{
  "intermediate_size": 256,
  "hidden_act": "swiglu",
  "norm_eps": 1e-06,
  "rope_theta": 10000.0,
  "init_std_up": 0.0319,
  "init_std_down": 0.0,
  "optimizer": "muon_variant",
  "warmup_steps": 200,
  "decay_shape": "square",
  "max_seq_len": 1024
}
Each number is 500 + 40 x the weight over its row's rms, rounded and kept within 0 to 999. Layers, rows and columns count from 0. Numbers have three digits each. The size before them is the row's rms in percent of the matrix's.

# layer 2 attention key, 128x128, rms 0.108, rows 105-127, columns 0-127
108:509408479503548512412560511517513506445561417489538425495502498448483544441530436483477506569441540418532438449488491475501464562543573544474545536489464434502502490454463502497525523506509448468473446519524486495495559545493572439466427492528486466529567480542500445572494515439473509520491516553468408515447479427540481484518513499460557447518480490503543515454522482497524535516476
096:455524532545477536485452442434552568491489494496492509510502534502528454539537558445469480503539500475448510516533431459466551505401520503556507579455497515431481541476447494560475467539459439501430603447508486462547503533518515504502496452468525432524551492457432515537516521501481547492527566542448496474524510558498483528540538497555447466493575576444478535526484502419455427499489
097:537550464513469518474474527549576472500530461505551476501494488555499534508482560514489486453489509450489456553476476492487474498477510477557584438523458532518420588484500432450502504530490513462513625539507501468505497487437479509505557606529448546491563489521439512486543426512481503495563486584496594472469557577498551509463503463556541540455492509507493547517567536537530519462509
092:568523490473487458545438491546444474507514518482536529543411460521473463507475527475430528504512406524524496496473466511396491501471445587482533513583528531441549460491509516525441470471475489527509527530441475506510499437556470537530550481492559558468556528488442435432484483497465527468445450461545445564513563469513445438527502466515511539466570562478466514495438499453486469468542
095:490505539501495496446484491467524533428527530407533523550556510485492545556566513520488464523513512465490498505473475484534510515570533472440466513536512480452518462551490565475540515474636514490560618568476537504516515442475521484472577426499443531576433479495443552470493527530616502552490470511530522472540524509585522519520461508483481482518489516486522454520503457486423531489516
090:563514539482477452587540506471507498419537568479532412530476535409485504491473551491526524504509516474502418566465467476497507489490562533544448561488505515466512451510514455520447516546547453606500538459537502530505515477506535462504497473567502471532517522474519451569460458536475561491544473519496414483588414454536506510508512493567465500525529443489483574529462466519488583532489
114:485489421452445480540541547539559510464423487500504490500497515480504485533465579419501516469542466506525538465472457538515534509505442492455562580544533560444528511509505553444516566449549555487542537447486521486526496482485442512473452500454563561494425531619526479543580536541507597526468487529489493464523494476466454516513451561528527499536520492489472577475568519505491463531486
100:403557508550471457522507529566523452500516474532441505478463533448442518460475450528483468525459545464458516435424605543519450482525539527437529508513496481531529478595426512538514490501455585450513453451515448539491436549503579474505523496547523504528496486433515519476519490386538497509491489541531487513477500459542468458518531408496492531466500485585538492525471486484509489442524
098:458513463459482365495439481499471444484498552479506512504548461542493496502508498472512563541461524437527484489482486505535463541502500472568502500447496494623529510559384559509547507516459466571466508465485528446537466593515455466531499509485545482545530597514444507524505465589475479440517555549478466463508456497521507479461508470505496537475475578516514553449498486535477556523468
099:429439539473533521409501461581492513558496536536478489478488545528514548520524489510516514528556525481455432497465456495510479495501460539436465573478480530534536510428534522517514453577505516477435476496492498534508617458502439448525527469543556586467515493505532507498487514422473499474512470618514549494519528427477567538461488488451426520507471506502512415558508469477534457473467
120:524514532575499490449550507529476544585534477547472474513517528520509563423579514548485450485458586480442464552472544545510475575557595587503496502423469480492523496536477432507471530556521542533514507513574509481486492476534493527477500553497470507509501520499540540473509526501502489545469536479499453566561469454465480467541613433449531520506475510511493428506456430504430546497497
103:558544457494575402482544487417491506526504452490550471530502477537474502492472542562505414486489474562411488493450529504498475535467465479494482450534521516503534498501504450590562446608549498444511500463481497510496542502562449451462521565534432436557482513458512502495523546504555502548482570547491445518500498513485589529534522471503470498491569443472496432523501487500521585503497
090:455442448510526463487560431506548450508486504589470550531555449501552555493525480448473515473515529537560520439521493472553517534531462538490461543574594478550485500530527466481496506549481479481485447553470476554489484554546626515516479480513491541436554547478446509519503498464410473514523542454580528467494508460444560465576492505479522485492466487518528520450472468518569526535553
100:504461443498468561534559466455533495469540457509521527539505543519475493508481524526478506490428483522532494455541449463538504529481399505502433601505472529497485509495423462597508527435475571513494486517531468493500503500397541470457535512450508515496475464567483558552587553489491510505516432552479440461526497524547485529441486557457516507540508543516515507586424481550500462510411
102:474454528481509515525514456509518517400444520512474594496455519518466532514470520546500579560512485531479546539473432523497544508512517561488445475578502503487506492519477534511478536510436488468460594438443542489492484440542486481540475445468535503493546439510512543492492479527521606461582497521500449529559591552524524540496516537592521550494513532486521543503524475480608552493452
095:541480541531463486514480509542516528483538518468521468473470498515521517522528481578462555474481454508520526429573463552570572464508537493452456561528461531536556451543525553429413436439492458579503488541439549482494512464465499523477487464442582492504463527482514471488501548544520480488491477483493525603486489457447444557496492623530505445455522454483544555506508462531547499545517
092:545536378515489487483495494514404459509472454491466503438537530512546513513564531547414458467470485435516513502509511515452416490482544523435505507522518502499536550565553533559517521511554440473480488490505455456499474447509517545504516612598451448470457531500523512539488441456425509517509557507545470504505449519574469485517464496513482554480577551477456425510510485489511529544480
091:519460456460562568490439534497446474503511545521516444455519466461480458461505466532457478542420572473453533526538498489499500469498502470577500504490557517501476504461519499477525542454409471521535507490449457532502452512535424503534520455516455465470534486477529496398552490455538496604517429461412507432496510379552469479542465525507533541508523502523510471472554532473571484536460
102:492461477442509435505517522525452464559546493502554476462542445560515534476510482498451471509495448468492488542500524526479511463515541441467533611416526567570491446508445572544526527535471449431521438469538575545457473500488512460549484467500517448549506486549527560444467521478536472485556499491528413538492487518491510506525555515498522453505414434524480481542486582522445586502481
094:452463458534471534488522478518479485523488501452429541510486546613474498419488573500501474443485611505528552482506542536493575483476442458466510516474483552484464519449507513542574507522440463448598504490552532440468502469526519430416478495539523437524472465420485480486566504449493465467462458512513494549520469529517498526498531490451530446456538493565480505553526460552550534511546
093:427497507527438476540515475520494519514425473463534528490558500487514469567478497468520539531518469521519536561546498474547443497489492486594510574498473568541501513489487498467494514503490478501547480507497432380485480506514560477462482481524581540534481451513454497498520488534491475495562430501477521532469597500546504445553430453509480530446584550430545480458488506595448571533568
097:393375558534563493501446522485496580525524472486468541569501502462565481498517532526454473480603593526468470432515531514460469531403523442487455503502480476476511463524515536580508506542583518450492462539465516478530441439515474569509478454481455492466500492494480498530493510472521524431473485473430477483485466506513458516500422475454510479510477522445534532455476461504532555508495
106:423583470512534488418480535515505561502493483463440529542450566452440523534503475531443507502459446457531487522502463458555546549476536541437515447487473475501493493529430482492523568444495443585492486456492516472558518523500411398502438517512493480511469602489522486420495498499554449431499521481480492543465496527517510489459454448426543535548461509545523528515490554459466480484508
# layer 2 attention query, 128x128, rms 0.104, rows 106-127, columns 0-127
095:524429459494516421484505480562482525492473504535498511481529478515493515501514484559486410462615442492539600529446527549572510415513511575509516470565567510535496500524464516467470542466537569508450453453446439469517514459542529485470515486531494504501461531490511468471498497591478490579534445442512510486488502540526509470542475479431499545525517538467512490389513436434528498481462
091:495489486485496422568516475444455492522499460485471457468454521498497435445481501493481502500529524480507449430504427488480495502506486486600496464496506481497547436518461533516515533490474465574574500470470461477482547492450466605471492425431524538457485491476451421542463508554398490469490431539555509534494530394472508470492518460592444527573507550458509527481530519433511511492480
089:538559522531501540513505491492457477511555570439445422522495457501514469515525426503521466460529481530531514565479503521546509452471442431509518455503509497515501569448495544548475549597534489487409527462519459561485496537483491526492478521456543559460380521480544556508477524435497474522543554440500569476548530521507489495408532500474505470592450471498468556479496561515546460540502
088:589531394486538464501508502531535505504497525503527500487547520474484538423670504455483481490526533494502524434552567454529460533427552466523453534549458590536514519454458440559533508552509461525495432489455441498555512493477511512526498518493440449499541482491492490493463539511453475549508558561511449557536535526475496471504446459477554472524471487526507498486526552465485497556448
093:512483534531534539508537529503484533587465551488511469513449456465564513578485539532498462542557471530610467449441518443482520561532483508463521446480531512507555567573508516487527545559475451485485499511491538468496535510471478485449424459473512529425471524448515485415542531527597392463468470516540540444476528523495524512562519487453564490535479505508516527539496579461482445488498
103:509562474525509530490515526463515481506543538526592573558504526563514501544448523545435478511492502448519481488549499514488464457467530539521406471488531424444476527560532485427456415554400483520551464583516480468565490532486469511580545485470495504513543507504457526464477430531481464474475547424487502470453524517511576429471502454468516454503498473443549532470511507504566530542534
103:469420519494434525454448413510471544483484500463478513553585519472495493620512471518474465468446567518433465561490506509470518454468484540524482444476501459464511457491578488527549491522449520467486457501444536474474460482525457515536595468533461587454492541480490465496516521454541516489547510532476506491527474524463531491478393480514526539578437561518455450531440454494501521548457
097:455517521483487450549579543518514565465408437456502544426477515480502459519444509486519452433458498474499511511565527533448433473525470539466503432491560533458520538520502476478413546531517541487495487576528404494430468427484561481507521487520520475453512490518500502479443477444551529445428491453537510491552478482497506512503455496452553550508472419467492514517512441462481589513437
093:538577513479505479503523474419504482495470514507431507457528465441497536441527500494487525414483470491494506522538458461429377445404462528506481458513469486549514548508503468442502518439475523528487515514504548463468446550543550563528493460509490457537513430562454486505538516521503522557481482549527513500434469587514491482446517540553470457525482518456516541464421460527464554442593
081:478511491482555445524442540533480452534541533474492464487562486509522454542496484556509381514478458518525458565471513468422554530498484502492507492479529460545448458455495499575430531526515424509518514473498493463500500536465533453492434562510482482557457399446515553502502523472497424464518440538554562559496491510508532504536484395447539468506474417532525464477583524449523500477523
103:497522446485502573465619422568474560464479500572495527476562525535474486438501531476527486544588557527554497513471437584551494477547494492507442491508482477495516475504448492438538558492525508505411494561527548537473527544438458550471463509489493446504484505541502484519492474515495512473511482510518494539521445487548539465582539563484524447525449516443505527546463572425499477486423
098:523559505457445542514448525493494486421457579499542480423452517533491480525465475575524526536494518435569485538544520501491493489436480451478478466455441563492497469455481495547559510438495532486489494598543528499487480456501470544474531526447557519551454403542453586538516431483501501518460413453493502559528525526558509565526483479479514594528506546488532496478474464518526441515527
098:522445570574499538485435457594470448461523528532587513473548537509497537482527551445524494516474476576518524530555447455450500451488538553553545480543515518538475474529534488510534472492449504520583502437494503505456453475453558489518524478494542520520530554539534445530478447550561536425518463479559510478526517503421520419492447426514445566465449460487520522501477531455453518463519
096:505475513538464465571551496462476561468545464485558457525481493441548492555552540536495453543597518544575480459534473447475471466482514456481419442486477478489502489521494521514495520487510469493483566489479510537507482483546487552465548578528403424510476505466472482503553558446581507496512498516577545509487508511388464484540472440436409440515530485495492567529515474442518504480503
092:505488483454482543458538503550529446537472482511441551494445497543430494538505496446497455488519517593444457570506515445420468507422457491480503491533495517532499438456508515463483461506467484445518538496475487505581487555492509563504498573463463520396435421516465524492430568472469434516464504505486530473524400517517496468497521506482507459403555489526508417480517539473468439531507
094:499482498474517486451499482448498551554485587498461451532498495489496456470467435541570485395596457486439493479520527489554553523538455462530403529501499569381531476463471454444504483458453460515529503496505553540482496571500503465520511451454491521531532495433535535445519443502536494472507477516498463501544476491443582445534529475542519479528492464449589544507492526452498537447510
093:510494559472451455520439446474520492479480477538534574517489503498490465457559526461509472501489522541447447479431573536552464525542543437487554416439531470561553468459435522536500458557466492514477494479500547521521549500525539544523513464497490542558545592456485592532518467455487546455535530506474463493509557524522621472545544471535426509457483583549517492496502489538513464509523
098:517528456577512470468504569444480543490469457480480527501545531494483475504515559480548495506492486525488525520538522540509409505466484482542539478499534481437497548480589521434474481482527435476497466496447467517461414419426423459476502555501437443407541433493518530529551522485506515520504487439436554441532438541487448458450492558532493450467570543510541506506499491455546558538458
101:422515377503537596518415459456476457534490479471494567511508421447512534490518494519515522546550483530431521494495476464518489492459488590584486538444521499497477513505548469510525534500550440569485532474504527520506528481482499540523523526539489568458557519516474476518495467466549472421532553519463511485504562497542514464512448463537494544414499437411509517429502463498454475466564
099:502537475470573539492410498505514470502580497447492502467447534515567466532518530508561497480587456503492497522458542482548560467435501528526440513554482494541524525507505443471515538526506494494538448495501462470564456460466491477474513408541461553507547513538503545535568528439469490536450464489546545464482472577572483585514526496441552549531434532546481470482473449411561503449506
094:501511545509502538470477537576477472522473507447501515491486473518462536462524433554555489549442508506586526438468462487524458441531574541488478519513510477515456428541518417505484423456456491543508607506571500485479488539483503511552489485485456500554583459445548531471550494411519492478413450534413560491534566490550517579485505544514476536521514500511479458490486459474505458457472
105:509441518530473531572492521545509538521524467545419506538471461586578463475492473536498488483504561539497552510510449463441529450607436497473515555478514544453498529496538490457470461501511492485470439617475528478467481513550522543510493498526489570443510567583507541542478593518499524474482544500510538526553581491529448480521429506524491483476571450478526474529520421533507539511492
# layer 2 attention value, 128x128, rms 0.102, rows 64-66, columns 0-127
105:539533563505552520474469495494492594518526549508476476564513540461515470491526523521497483503525447475464437469535418573440466455541522528507457489556508541431472547546464533441524607468518535481507485582518571535513460508535539476474557465463460480502460528561505564440508525563481484558484528506463529470490571473435534556451549476493420502535473490475467507503500416474516453554468
095:539484502519546445490532579492481537505543568471543496502529463502531468530489490528470443429492480532493537452551500522546501519481532449485482475517440443421469551491532472506552540503460510427494520457454463440601567505480444442524514553503502599481568483447475505519447544479482481494540448484466508483591567474464493466500449471486471446396507469548549490561469567467511534483510
087:501534519525479438431497454422491477471515520512513518503478459484439506479496505483445503495589533436540511472501477417568482454465434420478530529509481596523430523518568462572470505476552480505531549566454446472476529566543499566452483556549470528501521581538486535433461506533527458520507545512512493455483503530515475518474529534525451468429430526545464480426532530529445490455495
# layer 2 attention output (transposed), 128x128, rms 0.0909, rows 64-66, columns 0-127
109:464504469454517477485463484462466507566479536441551450564451479448498518458498542555465423482558492475493512417487502508530550519497498465484542502589528492432429516492526482557415533489494565502494460472491523545527462548528522525506580458500525497507506573547468544417486512539553513522413506434502501537444561514470509537477552459418514488528534554510412489510479431549550490510531
091:532453512452520527487520506490538537569462535518552510470488420428567500492496557542472565461498482514490531433476475514497532569410506430480471534478485532423429510567516537565468425473470520521516541540437485399551481530460447483446497469535532589499476596464522544501524444511454512467530422494503474517550518527517478520553499518492515514435459476534559531473460474523490531517491
085:450491500536450510526548483540426438544505508505448489440524534411546431549480516552496503448499536516496442445535458453559513464522494479491501488521493472516468442480419505507465449534520587511390532506503512513473554446547483525534500551504523458470444467508468478474468541488578488425489573524536495534551401519498557538498507489489486434527454464524453530425501489460443507560466